{
  "num_attention_heads": 2,
  "hidden_act": "gelu",
  "init_std_o": 0.00986,
  "optimizer": "muon_variant",
  "lr_head": 0.00541,
  "final_lr_fraction": 0.02
}
Each number is 500 + 40 x the weight over its row's rms, rounded and kept within 0 to 999. Layers, rows and columns count from 0. Numbers have three digits each. The size before them is the row's rms in percent of the matrix's.

# layer 3 MLP down (transposed), 512x128, rms 0.0617, rows 95-149, columns 0-127
104:445483516496563530590473408533541590476429505396526511530510491575494503466540500545449476501490468431498479559547565521475510559577510519572463478500500546508527489485544514498495499528438554520455510466502534418525533481531565454446494506522487507459422452519487460424517539511499557470497508503491501495510513504518467431481453526551451426502468560527468498527548475506431509570511
110:567410521450550486476472491537498446469597494503444499477483545415486479476504573508569489488500556486504508554419496487562436409524462540484544548470501513493529529472457482556507449471458463464505502539479472463548498436530451571565429545569491531484490480525563511445533474541568495482445508554528503483454526487522511453522537540513526459499535554511434511521519509528424512454466
103:482556513568476533507482494481539538506462514482526456441531499474571438460453500494572525545474533473555538466467454517501545485496511428591556477526503530502487491505551561474549500477397462462512492532437440536484471533513476445460549514491560474498491458447505490476474469460529532489584495466483474531567524499564504550450555525439473479411502505418535517489551538506529375497498
109:530485526501528506560511560491471539428483517456537506518501464565474523496510566483477497456520418497535543496570527529528478507537464495513535506560553561531453389470517490565465492488507429502428476531484472454433479545429523460431440532511555446505556545481483471495483510570464566511513423452496519558531584492522414483532461494526449514430506484517454500482502507497503570513564
099:479523548521489492433439514536457520521572491481516516499498553476522387543499554463509601542538528477471591443563490503462523455505520513449516448449520504463541494562438545506561449519556478455504461394479504480484435525573503435443475547556524521510523505469465469534530528461497514483465505530458503458508458545440478547502548471549519481577556504542520482469522451483475459541528
102:502517453512447545524491498440487549514524521465547529462497506539458520560513509506495431479520495458530473457525498433467499449424455522401505587599514437492530453485486549501547525516508494521552508563584541529500530568529473546479489505485463558463596456502512425423485464443505460426517509473484499510496528438542516463519565548498504433439549471486489512490467471471508482525587
099:479529512495495487504517520575507489541526521457471505380518485527517539474436460504460552539509506507443502506555532471491402532499560450475499515559493492529518506571479572520465488587475447480510459509544491531438531522488468466498513468501503503472562473512435504546448482503533538514523415571495482496480571507524473550528484519547469437459517539571554497494420432417452557404485
103:484486517400496447445492428460537515519456534491433501495462514525520455501514549523443492437554453468468467472495557519455533557490578535529516616531514559467540516518473436492447530569541486483473459495517523460476527572514557476504474502558531555527547456519434505479456484509452487531493502590521521474503542522480521445475461512491569541504480447434453528589454435545500501500462
089:511510519512472549465480476402530523489469470477524447457546505534472457552491521572495482487512467499494495447512441481480559448448508516481451509527453475505523487506592566471476522465514542499561455564454563463556533498512546464463512502492465537462462450543532487486514464591495521498458569530489525476462471528435569489517473479546578530607516487421505506516508456538576407435542
122:480534472573506519549481455507503468503474399570473487469507485506457568457466511434461531528463459546540519540433431540553527523535544459491502504443529481493513479420592558432508501528476452492511459424488558423498540426476538491589555547486464504436487516529497484510529505482511538598559504453530510512469503486484494567504521513553510479477518549456529516457469516431444542499526
108:510579508543429539539490459526468503467561492497457483462462500472467466505482462475495467555510466563538506499441518553543475503545483454471512503562560455575492539494528445525471486518566586458526471473421495525467487529499430506491507529516489491491560524414572458527465567479555436528492461508444512487472453492566545502450511440555544526468482463572441522559494488559586463464458
099:508520406516489487491483554452555460458555519483516515444525500472525474545489513475453585441495496470495514487466503518513555516490450420524449509483493473471469515458559497475572465458457578456576532558444506460392509496476462477536475548460454406524484512473564477528540469551501558525548499590590541470482491507522481485518484481514481499554508469501448503615549504488452492512504
094:517465506506488503505475538524447557509428469484516533459494506512474507522530576519494535555540452552429471527493455517557487471455437491574501504511551470522507458565412368512540496450487502502492504493484550522591425599497541487529538471460477535566469481455510542442542427515493468511451539541479438464485584532497525491476549495460563536479446459522522462503488517482552472533469
099:494497533541562474504535420525472504508494459502461504523475480512451540520498556482452508521492472454521401565483453498486537504596527524529582427534450442427508516552484493568469547498521466501479464510485502463540569489498548536537554502481450512507483606569520508501542479550567367506516515496461469489498501556505489511495486459482451443441471473544536492488425466565452500491452
105:501537460520543456492584497500522450488474480493494497554481540454510508499528541498490488502516535461487545563516478535488472493570508542325486459470472479482549489529555457532509597488489505433478495504518508407486462495436485519436504486512512529486572484475548450569507535486527501500550477497534441561515484483558454495428480447498505501559505478599481551536490482579514445425503
093:464526539501518500476473440520530502549519576460508535486462416504470476454512493517518548479473522567477510512463483532493509552500499428494510491550536550451484502527529389477481468499490570416574583537470483465523495509508517437495510499496520551494531484489504474544523483505476573488492509493524487432496490457502449473473597469476539433468391563423569533448459521524582576481452
113:606519536451493512528488538512456534485510501465560522431464526517496481450541489490502497432469536504602507566513520533500497525501493471433543480538438505495461570407577548505504542479424463550520430444470488492508543440486539537598447497456567470504484472565538512488540490411474462556519505473563489422491478493502462522486460523467451528524520503525457507465492472494459576472513
109:420483489431496473549479513590526481547503478460521488483484512514464564535512514487467505516561552511481437467503459540570584581430526488428537469482447517489518491512507438606476545465530533494461575508475512464477487519518484455487464543483524535470530488533474454512526535538556493481494485443538457511586518519487456466570416423523509498449582452524454529449471468496507539444544
103:528536520495516528508478550447524513579481474466464442509400515470505502568457512494460462539512476429545445457501525546546527492458505540506493551531448486537495568532428475541425555505483470476407458537465480502420470510437436444464477515457534521615537550523501526561503520492453474497499544488544454504515475538558505566525516575540518528462475503537575484447494493479494439470478
093:527457489487545418588545449440471483588501567463538468487530479523476425442493473505449470549463464507539441457487462480487479513449426522471467461485426517528553512483541480540496594547419509530483592459567546526509515510478559442497532464467484471568542514557520454533478461521503473517472526479493547476444459549533542551549496480527540554486503544484467502551460525533465482487463
101:486491501464409456517485486510527574471474450448458501525486457552460472435558552549542511516528578421537551484517463449505518521592518412478560532531507479552500492420566517479552482601559564546526529484526486473495548445489491541548482447491469532461489493584464486516464497509533521501523466518472541563496517464509473540560487457479499525449472457465498455446552463520440472526475
096:533487446515572425553411516581583453567477445534546512529487524496506481531481495551459509490501455495501473513506519502470487501496476490537507429493441532488555518527541443545524499575600523551417485513508469469496430471540493507441521529549454421516558456508433491509501548406478442453491500465465463530526458534556465431568527502506503512492520484542498510459486542442521536446499
100:536529491502519514544452501551527488508458445528527500480402473547450492556531573449513496494500500491470533485505525456492512442477453491496518526564460489512453526447496472469452521433501555499439503527558482571519487455490469506529581498514483564532573546516435464487510624478525502599460479498467457401491552442554484493461470493508426536523518549536477480526499568498409492520459
120:554451519494456491509482474545575562467522477495509522494495528510499514488473506499517526476608505475557527453465531530438476571502503433513500533476496514507568453566414469543483457512450570388501501450473529469474486509491556484558452537582545553508505481488507419478477580487509517424574486576455490519460471489495520499473447466570453522512469534473405500538496546535476462490504
092:481533485523448484482495489407414467474490472504496494501553530450465461479411553530491436514472470486510459528460535475544490508561534502491563546659516492527535512502484494483561491477573550496541576484504560519469518500469543499537509474482379580502459494501474501463480485518536546555489494444553511513463510469533523530543463541545525438481455451493561414456491456490511487493496
096:458518473475443513420542475511504548450489522500427518538474507423565519555471556546487515444652442504492500476546502441447452488522460517504459568527503502503491432480463447522524426575554554558569457545524522478448498443499524480579446556517475520528493443503462505480525527528517550441489486490483482513452528516485509510487513449528514504531555566436452462510498521519452466501510
106:489493476424526446466540456501573555458472471502449476469547558485514511478469530550465499422532479490568485495410550479545568517553465385464529591515511465491515525500486432515472468524464466514503499488531597547559395543432480543509487540528489475438471482568503525519520500492492498554502525524537486547488499502497538524480500445480484458500494581498580488540457518468509520429474
094:510559492508519539475532505459533488523429482501453458490484487470501489486512483483514557479528470542543532486515545465480430475519522429444379511511479472535512521532482530487540490461504518476517526478564487553493432554584474433413456459500465459553493514421533500537523552506464479560526507495448558526485514520477529547521542544516429426565463519413484557522500594553442523574480
090:535553536485520468503549574468532532516554538517492512535511488496504581455532488469508550513463510501519499502543527478510494451489500466499443508477473534467532603478479578511497484409469481463466496564481495409529551452555457453542525426465505493487493519508510421513511546504442475522528378429472538495604444511462431443516488539550444490451525509446498507456566487550521460490506
105:620494511561507496471519539543509462482527515511531472474613488501469464455540502504498453533445488484470607553512482518473545444571477518479483427481495401467498453484454571498508494461462551565493515636520484482480429536466487424500512517544467515502543515477527504494487541516415488509501500502525512539536434469482498559583453502519504473477483465519514499494514576514461491490445
092:475437519511456460549529455468511467495491498506535426485536461460453495487515516506544499494451529565464501611518512521471569463537533524511520494469496499485427526438546510474522512469609456563525432516494521527534492511530478595479449471519571430434448484473581456493473536405496536499543480504511516527508494481561525470523545495558433491450451525474485445559568516510427515537526
092:471470450516529559463503486443484551506510501609479451469583517488509496465417427509438490490491454508543477463499463482503430424487535464477472578560460454439491561523488536511478504531501536535489550456535506481437532523474568489590519432558515544515519522513556504478463427420464574487520518563543497471563560439489466514479473539489483504492553539530541471539549470490494475524479
102:506473576538494525588440512487569465488544446498528426452490520488506542438553448476483555582470559489468540455571543497487423461525521406475501449431574468435516417526507527486517545517516505436474495573424492473504512492504536477530555468507452456497482521496551494472415464531468548527503485515482569500474555514550470561435441495523503500553519478476546488482502522501506501505483
105:525547522448603444522498518503539576493533505486457473583468497466516505469508500467530502574508494509476573459549487416525452428551471545440510536525525555460479464505474500472516472542528549490475461513460447578443425596525499473482397537501502522513545446555423497519488547462480523469442564522491517529563458470504509503500571511485535463459536480559455472481518490435496503487506
098:515510501586524419564471572506500549479518506494510578514504475523459479439452502461495526501424545488506535397492489559414501498498482495458587479473444525544531497527502489485544490503506503485473459487508520489447500461452413504527475573501461502471534560540553512543487534531492525519426532533585469469489568456431531499562476458490465458474453517545502461515448503429508607468485
098:547444556528598559526505477528459521517511508479553500577475499477408452447411432562454472507504457523473496509498550505517498445524522523491496410548486531464479557454543503482484508494534468484518475494483512575446536441462492515574497520515515517489541448509399479454533464544532540469445473573491545550455458510561517495547478527488434519505489485564464510454593475461472528536484
092:460528414519498533504477502495471457448479493541499538516459557492495472521539505521551561505472523489521528570480476584464460515608506480553409564485508520526511512514512510472527530509502536532504463507459529475511492557515495458582533535510486415470416462453519501500449449494506605479504488555440526514492515477514532453456498481559427530503424504539573437468570513484438524510400
091:457524448554577536534496456456560489457541489447543509528471490512469493447617511507473497511535456497475485435489489488501561499550488500393489503459514540513453494448521544572510471521454560480464486529474517474491453525577506529522400521498477495521481522513504494385486533543562538470553612484540447535433539485494525512498504468457552515495497526526459518583439485508489477510444
096:505514586497520542556474499568472453483491522477558521482518555478510450530387527538506520490515556473492483466489543514471509497505377465483502459463463453470551427521541496560433569410486466531472472415501520539548537515491467427474559481539518523513519463508502559575520457570476493494505492541487447473522492474486511568451540474446419459510482488466545462549518509569478534517521
119:442533504554518526509489479485533533494501558399486538499517476517458511488422472521617513499499573507529487509469593535518473555486539526428596539510563473492442500509502511487519588431513487529463450557492511471451536504430479494467508452437490484456537467603462513489447438524521474432509523543524504536448526458460480561556470486482503435476543542509546471495511466467510548475505
093:535518515497541442474508476516543477446514426573532559604529523556509468523489411488517487521463465540472490487527416484519469524398432458534513459490491475571459476461461564478525485534476509562481552514453473557519494497474476528507530512481495482504525570487482500497485428470529427500473523482420510432598533515483473519501494565502436547543546478479436551457556464550532506527548
110:487455504495533540532521546525484507489500525432471512449530532491440516490501484543473436473530517473548524437444537456470500457489492527515544521491471556514450424551549512532444490554528468577540542496443508471536488556515544519547480502499458573469457437467455482520520552475525502466559525545486445538454470385518522471459507465505592452511447518399482477580556471550472538523577
108:531467481555544474522501497478447516475543480483522530460485514481468567506424500492438548526530433424577476508510544500553470451469457497467469547485581501483469511468499548456458546518488526455480492513435534455606487506448447521534508467541528544543497467445555536542519521503539510543500582516551404505471448538484533518489512534481533548510596448449460469409504465558478544510450
097:506558463499501501416517531444488424505552521512464488524509502474507480510561520568474475547486504490573510547497571536517408512450486565498487489490505444528519558503493481505451444469563508493527415495481548454497485412489485523469454558537490562386524494500489492546470539504508522559462554507599389556416501500509513534512468506514492539476543463540529522478517411469501475501526
103:446504478429495521497414470458468545524505536468482535466560446467435513511472504463475507461618488533493467399488543496563576445473551527511549535512471508450611566521499482581489494532493524510530516477460475498464511528502465498494510578555522566480520508424496506476493518494543423517454483442464570515526443477513479455468511537451527450536536482512462516511532499550532445444547
101:517531473511463447518504492544534537436523599575473453501539520396483526470469431476566544476558491483467530505485503542476510485429487466557501516551470462533463499473501518457490527467555538516490528468493486517525527506504562562514544428609487528484544480465469507515543466474444474451401470487502508542528468470555476584468515579558501487478485460406519573505495490495544511498429
090:478437448457485498476505558497483529521496534596498514514468487530461468521526520505504519563503462522472482524458558561496522541477512499408451489568478445474548490488437451476500480500511526525538629492510440511471488592463520438539432502527475480428485443419509563497480624519531495486499447553482499561553508448507462503507482499437514504491426467459446569512467505518511534489514
096:462449514453506529492561547476530483505496429550491458472506551514516423479485511558520520491474471507447486459481490486525409455417489464527577474445513524562518566483575454537527481542438535539514406447488544525541614495555492502526502511500469458511559498500425474478444483494570475469587473511527510437494459501458461517450489491528532502478576595486478501525468472503537501510460
098:492512587460516485495499468504480423543483503493577425503462509516560498517491491539550443494600518549404592483518437440422495480441494488505513585474533553486514475523516567537509553505504517515463543549534476583480463518512567456499472529432462533532527493523449548517496463445525462491489487469444571479528494507488507524452568462544498536473470508451472472525481543554486414487529
111:526511470543423480498546514458516541560491509560497473513563518416463479481554556450440489461423478549528524463467480607564450488503573522481544491460540547553536523543540484524447524498545460505597496468449455480544469441527471444505556553463450510436564496500508500551466516548439500519500490510461457462553534477502439545505562470517523476507450483439495524469500476496463429511480
094:462480522418503487486451510488499494505542579478504526478459490492449474528434445535526507471430520492442557554516461484424507461510488494554549473512581436547540497433542523541566557620513505531508515467535530538471563449496482510464492491524472525473472467495526502494446499461536491492534567500499506508552534478494410626532513501564462463563433493565462456445483493504463523511471
092:483566536491470537517580501539503518461542423489520505446522464518443527527492540514522423505500492529441473413478508508499494520478533558476494405470511497509531529484573466508417501485523522362410525485524464513537456515505460477498554579506515496526497527494499563465531603549498572547501462517501518508505513468529504463466540466571468502450514541481462529489434468413514460492558
082:508553474495435516606539533532499539545554516552462562540480463537497522474488485487489525511498458470481571461433484428477520587537442492489498542514476431510444490472481534529512479516521528492520520446504535424503464554485477518509459473497442527547580576476477457517542541448487478470519486350469461476523529460457435464521539543493478533500478458476504530504532492556424562551463
085:478492451476466486436519516543520427519485543503530504495497514455502441523495538495516497532531552493510526479524508520420461515446554490467384446433564548503484444482481518568468492512574473511507477555554489531503468456515505492513578526520592543506450558441484471592432475539540410523516492490478574536487592505459503484536502560456535497514454446510516463527507523518581462447501
097:552506550488552548475511568520514505534548521519525505460513525480497554516489442506471556491541451561470518567504531503543519423451448516503487559537443479459588503562468463517540492436494554475454460505553389515456495539508453519481567489460462494469495480562507376457541524471519551491491437499552445412555523541528536453514578485508473486524526500443525481468492474519512455536477
# layer 3 MLP up, 512x128, rms 0.143, rows 96-149, columns 0-127
111:483504449506429513505524507457505484511451495500504495502516477566526482479512472556526542488502563521508498490463489509508477451474515543517554491511548574522526526522429460532551439576454484478485445451533400547457471509451443534500584496522501422459471539518490449514504465474486522508504464498489550451430411522457551575496510607583543525544515478549433490504500589507444501445441
086:478518541508485433549543472588586494520498472510511467480497496517437566500480497485533491467514489521471533519513521538541444508467417530446523519561455535514437497462479451459483531466518479456515510542496506499535462478514423536435453527510522514516540590481509448409458556602499496501472526531552502537431447491453449442540546489498485566499551478597468501499455462403508538540520
109:489547523522460530519549529521395482524506456521511511509477512462566445453494580465516472511525457527454480465494486479495461494561479506446460467607484452487464494517509489518474486517533517504493486418566504527466491495551477604511522458471500508542562590455527464520435483499461547539506419394566468497492565491499517556505450513417533437504510486482503494483489598506535482526570
097:531422541472506476465510553463535475508463484461607508524489557488515495500462450494539470535466522445467498420447464526452512502554431475534507618480499522496439524542531445441507527524496451581447528427492504524452480551563500507459430513491475503474493501530495479483448510420445504476558488524468498475561536544464426495562534516492524533523457459527564540548472485589551479518497
102:457494539566533518484483516528528482586441478508463464513575554552540466421479554516520555565513498530486562515457501566524547453534558547468491429458494536543528454540538536484493508460548469534459515547491453529534546481451476512427454502502521476515457534465480479560470451516521497530516524461440553489482459514451521493491458511457478541607390421483462408480509486483505486474464
102:522492427473499539523430565415462522616452474457533521443553459510555464497521478437483464506529532540458481450520484547557554511463531481454526470491420538475484516550603508457485519535554501486496504436484497457549478567524415484491491552509449416525525527597537461487491537452485502562542490464477494478489491532435497485514480562481465496516502512471521529565575472508529489483505
101:526530546532442484425444509554564530464518466474483503517512583438471467508535518501519492557508559473472463504488522563505489411447490460500506460387557563518505497492490523476527569546465552479471439477455519573438410478530501506521541559473486415500476529572524499480443499505548519482546506417503483485495520468485477483460538458513466474527561474559430444531511563436502522501507
091:511517524514499431529501524592492458463538473523526463586489521482553510512501478447440512540541525411455542528478515433538464494547525496447499459436540497509567494526454457459587461463464490494533484415490449537407464440521469510573543486498498430541530610532533536452468539480493463561493487476465505486515498505607466494534573521478470542460501495489523496523547473498487539538502
123:475463479627488447457537471501419508566512454560544465507548487445491512552567538496516580450474486553527547463475493498518511504494504469509419455465530434563468420548487524455504482554505514507530419480560493482407462568519536545548551533511447498467516504530445477439506475498481454567482532496538512466427478505492497565499431515514525490545512553513447505456501459529529522502499
109:489543505529529523548508521506555535502461472528534554544439484488508500458420534487478548560554462493491489503459561567483547512521514453556470468512515430537480550450447416547524451479450434459508479458472535583478479422548474560507546489477558461464542517534550462493438508538573434534503531497522471504492525537527445433551512533409539459500460492506475463551482460549453431518492
096:505479451535497492488458415452483503480481552511472493503491566540474542468503418513589478428533504494496522501378422546511454558445484513481493477532505551461577514476563475508547600545509536544516556522505466522513491527515478551484535404478511418495521466518466521492526575538464497489459421447512500468568522493492511506502500481438480554459462562499461531515543536451549547502519
095:474508457504507521469594516455504506456454500513628450511474519410476526443495483511500458516602542555470541479513493527593554480416488462531447482512415537475519542521502564514493485499525467481561485526593578518471445539440489521512504468445456505518465534491523486508441570524487522553514465484478480506520446505510554459479446525462471508503554523409469469490455465509465484481516
112:519449579549502488456508449461553472540452579538419429526440513512469543457553453490501495471495463519538587501530463511431524585521526499430506443471534516449564515494492573507493509422515517464487464566496469463466569530482512507514490508463513513508509564533493487529512474565563437532447562462479475576448553527455494530510557476497476475491501589453493492452512523452479556479480
100:536506496547537562511489474504559452524501475574453489483479530448565501466441546502487548525522528546511559453462489492588525507460476474404419451516511511535496514480518518527436427511504519454557462483500440499535556465526374576535486470503504424558474513501467514499598477441451491460466548493474477507444498488517523504443516557516489486572533506472551543500478515445485486572470
100:519498475506537505460484483501432514462406454521565460572517543411541517422493508457488419517548480505538478508576449535513448531492551461438461514478508467511482566532522519561523518582510527433515466464546546488375496475531507482534495507438529435487455483534496524564484469478535479530514536519469497507592497480522510455508426418469500536506454530548424521499488506550501497507538
109:506542481469531538481517543474483496538457594526466499475475512570496548501550498443515471485464483440534491490546508462482519509520489498510526470479420582612487499486579519550551521490502425471585461460431532485487519472552431454503495469501493507494388461508573567537577446504541475488497524508520433456471489565455471489493520526523424507490541475535467491519470453553557517545445
107:524565506463521488464496469535500590519454569575411425409475525501481554437401561479516463477523452578446531514489512505509529492578440501555462505452558525510528472455509424539547434527498486545562513528497474517519440441520465501508505471500532490546515425512541521490544482517482448463451554520499533433528461470479518435455530496484501485495515541516546489489561497542451536526513
092:562505536499493530502547515547576490485478528521477560493507487491476479439448524575536476478544511549397492452480579431468545449490411480523425515516500434505544557456459547528510545545526450523572510454530478485556485468547515485506521435496460400440519531459559477477545565540488524448468459469549509493498442494451563450521517506467535534502427430503488499487454474513500513517479
095:513546522569434509471511513501488587457552539514526538488384406505450482549504539454567551420485479522561448525515429504424509493508508468478517561502511481520480553481560501533453415551544429439477418509453464495480517488433424522518546557493526470508501511458489487520503494461479534517573507496507504536564513516456461544522458503542444493520454544498491502498526418499521521477524
108:468476490499557480509546484503554493507422497577476476558477495532509433523424499478560440567495536469510478542452543500507457467515396448551522479570511493521503469403542583439528516497463439533547526454452511492482553466468496584494459544526479515504501487523502521509482430577489450481502475562512490489532545541549582513516481466425450486558505493502543490550433540449536483522485
100:473507508459540468552457540494444484513454532542537522484549422457546542524541495498502524546516505484474505422492495531511561471438548534530565537485444501536529534492508490544577464434375541515484565434522404413519548499543526525487497508480500445531449555514467468453542500466506571475556487473526447471507461491514468397472518544516444545493488443485460460532492476492542509549519
089:450450531508493562516533551563447495512491536485499567470520519461482501490506524519440517522521471531482497533499522543444477507580536454517489458461560535457516472470501530520551450470569445497451514512415472527530476478466449542475387467492516441460502506515444497550412510528555488532575468498506588526564422576539450527477469504488553443498412527448502523472437472504540536525495
117:479500518478478508464555494485438528519499569572460453406486511564480550559448546489568443522559399552490536472489472530493537542544516469458449502554457541481537498520508502492473535471492501502560512505452559499460496528570561533498481543498543539581443514495496501470551470422456410499456532506528499518440466452495509506473457422548524485508469479426566447518571515500557516486509
093:529482512559485452417515557526498451492541560556573483453546516491503493454533500452472531378536538466505507527431507503437512527529460549432527476507531489509527520502546518460512463481532541498532474477490454498523434496505504448498519508452577476562525515536489489537557514516457487516548490476455475439542582503513549479484546430414472426459498450527431485540542430491464563468574
099:494511494478505581481549477463491505535460487531480478496525485594493529487452484413526478464557487468517499557464467552466544547532445519561529498571467537505463519469570534493514542456425452495513557485496559513549530513485567548506563500515546553455370458392511524459519461525411424557481519494565504496506483497492492453578485482526504493517483454531483476521501466464493531436508
100:465507554536483475522487470484484449475472534555432415444512505559523453535433504470520427515501488526506567517506484517537458507499594488482429508472475532472495531475521543475432565522416482533466541479469490449486540550497538503490495474449466537554503573544537512489509476505499517416555544491476568515483491451507442518549478524515590576474520501393528511565515542494476457597497
096:588513522498426479518502443421469485465463511473476489527473493507555493514569534444494516474518511535484475469554519491486472428520583465488487484527475450471463471495546508490452511574427480525515499460479546474511545508418506401581476525502461486456532587550488590542488550503500558536491526499425547455537561480475423482468485440541439437450505466502522502486507501503527585536477
094:524472467505529573601546527480483574528478449541466485503558453616510521441549488413529455542447492495524467561513501489521497564463499554483465520527503484449544559505484468502487463542507468473560525469531434512477536477480500451513474502461427464497534495479476453531501467498525472571570549479511544496455544472420420554482475506561479548478578473517427498444504549480514488508558
100:612473545485505488489501511532428473557543503442559464493532482538509503483558455457613472519434506499523464500516441533510459564450450510476533493509428467482427541481461530544497497538483458550571542504491443547477469498500501468503567522498443425485485477453502536569555484512533447509510455464518485448516588490470470553443514463487499560540525448479508526506563462531583544496540
101:465518571550468547528489484530491529533497467519475513504479448491535531545557513527558507462536529500445505457428448493525467445512473473529550488571519566503388476538454454555521473503445412438483467461526468482405470504538496489495491540496531497503551483515535484427534489483467612524490488474555485578492517563495512501527492489497459455540436487545581517437538537457475512543416
089:492483482529520479502489483469516511461509505495570541420506524505449500536464531529498462464556513574452494533447519451500514462605542498418543463487484451578536496505500491426480589549417521528463498425441545446558461558509514513547460570493521472516513529541468553469515502580489475453546556438458499488527500511453526491523518546470477509511454504464443507537571561441545536435495
098:445530556566542490460520432519483507589601492518507410469533560424474557557485480520490526500448553571461558441536470530453490437449530436483562477515531479454544507456470521492572451496534505534525523485456501461483504523476529530452476507540531503548460511480485476547514396513494496553467500435494562446487476491522547538530496555479487498519424548491490464482456459484529445444488
094:440563497562470518509560459539565565516529566506489450492404536507465491473481444446466514410438479589503528529544557525555575550512440442549501556559483467490510530467485504485531473417451491527493501452474510490504574527522546463508509456506421521572479517503535562491455531496450508484502487520539472479482531527452504486551537500502455515519431458478438491504439459496448518433496
102:445565546490461561521533508456619598522482515500520515464406465525511547499474538485479550459529554514541523486550564466561521401527510448496484461499580530554484479450485481432474535481505495452521455497464504538567504522591500465482511516434538439515510477464462534438514496520493554533526550466471472547493511488533425478467541519513504519516496466428475411479469488518440501493489
109:519496453495518452459568511515460523514473557410488528512501450481438526454417463527474510503501481550441505486496500468434505522497452501432557464500393481539598466510542518436516533575506485504522478458488485455466532447538483437468507488428484472485454530517493486496480468509534504492469512490540500486539515559431559550496568612491468544527460499569463549445535500557540569535542
097:518456551465514515502455506510551570526606551502498513519508499521490548492549532450564484410490539536462446475446473424446494532524534535443564505457471529487437528445475434482430476460561502468464504543517510545491490506497487447453504526495515491524473571516496554516500551538512511511572486444513515457418554457538502485495526489444528488535514421482458552479550493452517629496547
098:475470589505453433577467473462473492516491491542518502478581481503456501476441482519474505441491502476497553412521530487498437452523504558457472544517560454492439551476517574491477522451530568547467460589498514456456518483493490470424517482488572465554527565517426438546476541530477459497521485558526577444524441490502451488498480573538497461540553581522546501511504481479472503496542
101:458602494455444508549478510453524508523575543502481501516523521553531528452586568510480447431499487469510557525442462473534504428569553498500499468576567479537557552440541455522497460557509480492478495548503515486492519523563490497502472436470488385465375505479475503475434483463490498490488484538418537523502498531551528467519513529505532474502519465483510506545485503493559524432437
110:517551531539403499484566466522495470461476517518573462536469490521467473497505525508534529508500591502489541550498510483476494539527498549432515520511435482479457469554536539524587421508509425566471438510512489480511473453549498477407499539518488510484517427517430527539479394442521528485486486463522556546508527574506519546444446556501493528450547453472459456490519540431523545471568
094:532540484514566488491520499528459543449482504500443500553498545464443487547505518525559443450491570598520535550528536447479508471525536442422517506562437478512483549533439513545497550449499500482533474462533469467554517498478587384435543514445537456496533539508497528469590579464488474506455506452546502515477503545439515483489441517462549473496451446554458510474458511498530496475558
102:463480500463456479534582546492495513470506531512446499472496504504466423562479555514509421534483525537472514471486456490467522538551479422517502529536513438527492518532526530472497493494484497581538513483440572533527449508537499552508469482492491448449486539414556495423517471495464379563489457575530575428503598507503489484429517467526476497456448518477562468504525554497581469523520
098:468567496455497482505515501563459477572494529521479503491530454453484451428475519528512479469464443493459505538513538494510482456551560512541494496553458421587503545506497497557555509586570474476535440515463489514529468494462516439467500495581481457489456595398455444508502538526519537559568438512472514508465531471488435442548453457504513411568495498507508491542473535444476537499493
094:502518552502392489538504590555489527509519490531549427511499430538460540494563513518506522465509439501454562415522432420434515563496435467509488460461460517496477503499545550525506522490440441498552498500512524443494438510500431497474456536527533591484505492469473519515509472504560468502533465456489477528591478462469477527503531484518623551472521520504541483458510519455561560492498
103:549527512523549533452589513548440551520525526582495492524557460555395499542467413496484474450541475461496513483441535459463498513548569568533536546550498480641467470460519511437501485504546470499492520518467492492497540547419476501490474460517525542485420518474521464492570499552453446522568514501497479492489474477517491520541441489529454450535507419458446474514501497471506511505477
101:494562501512475515566531510526509492561541502492461500531566477459478482474404573494433510563522514513492522514455518527492461505536487470475484516406483534478509520473515507452512411508431619549463537489524562471498454436475463531538473526459497416491572563552475508523417480480474568542577433504503485482547444497483531451537507519562484434498524531523486508502504531469405502512512
098:494484518567551500477558449458525475573499541547484486541529481575513519481471476439526526475458448499505556503535490442479462523500573439449482509492484496635492477486435483602532424571535535486447481493448520554445478517489412488535503521532540505475458488523479510464500480534513502526537552495527491494504464532529485528569379510434471471505517488587486479501549457470499468514443
091:482540475476499523474555501485589467465484488551470489468548597436554489529557508515492483483501483567479403458526486472525450482487537577554482503489498573506435539465522571528464467454518469605427497512466505504465543521493543514515571466562454504457510510520467507432413478521492487537479463454484507492496540479453475541505396526561509455571494473545429531467462524494467508505532
099:483492472502495478493438501479496544507496544507434496498445501509508484433530554462528488494469439423504447491490570523541513480505545507510477441513507504602448546504533566518475457545504543489469551455511521532543530470501462519484508476520510438496498549485427474484545556579439471498523429549515577502531508472462501426404425482453492499567567532472526443391564528459550501516547
116:500549551465462512499450523477514508522489467557482542531488473550533547457512522573496555423484543529518517499436485512454552480403495508519568492503541415499464517516539581523553506446559466485538444527387522447466467513464469498432530474489510449491511539471479473458529437587423427472510481559462520490514511532423501561455500539487524502531492525491486502571457553472568482510482
091:513526436516514486501464515447446468473506485471563502444514547512505547475475467494516446453562561515505491510455509430510585508520501438462519474528472539567441484544489534566506470501498521519513440413466473411533421488533474438543507464488520479522545574549504461439508434475546410478466453485474491515464441528484571452533520544513498537505521526451495527586544582510577496501469
092:497512453489452504479526457524401477537406550472529446513485593422562542464510560478545543552450510533581491564450477476510502482478505550480547521518515493445445428580476422464553593509540461537518515471537512472509496480520504517524523507468520500519504476510446482495479498452577508506493512507480467479457515461461424478525467473500562513546535437495526469484486631491468523512478
086:518521482490460520491472520525496593539431444561511487529520498485447491515492478443481487519547542569484483476538571459453577479629511477491506581479513509457505411447449486493537471533508447479530453456477556507510466518564549445553467546556524502512405475564504562507476470531499477521527542515484528507521527538394472431513541453524469445522514510491468505458532489426520500480468
094:556575564496504525516451515511420536497564531469468557473528549541543519487510572511473516477546499454508523503544431477516498472511427507485546579513463460470473449478451522512516498531482530517498539528482448476516508508493514484504504526527438465523560452443468548473584538481411577458397542518575422532476460498508438484530465509503427514510576482459477486463444460470503568550535
099:510498486499444511417504513530511497533400503493493448566558446522501485486527466510525496565557487557499566545503504529548521540513521467482533507484512533479576425526495455525455390600412434499441507471480505463501478502473508505535516560503452433494496520544453493490485445479474475567510522509499459494452519426448506493464470535624457541501580481557507546477508537483513478474464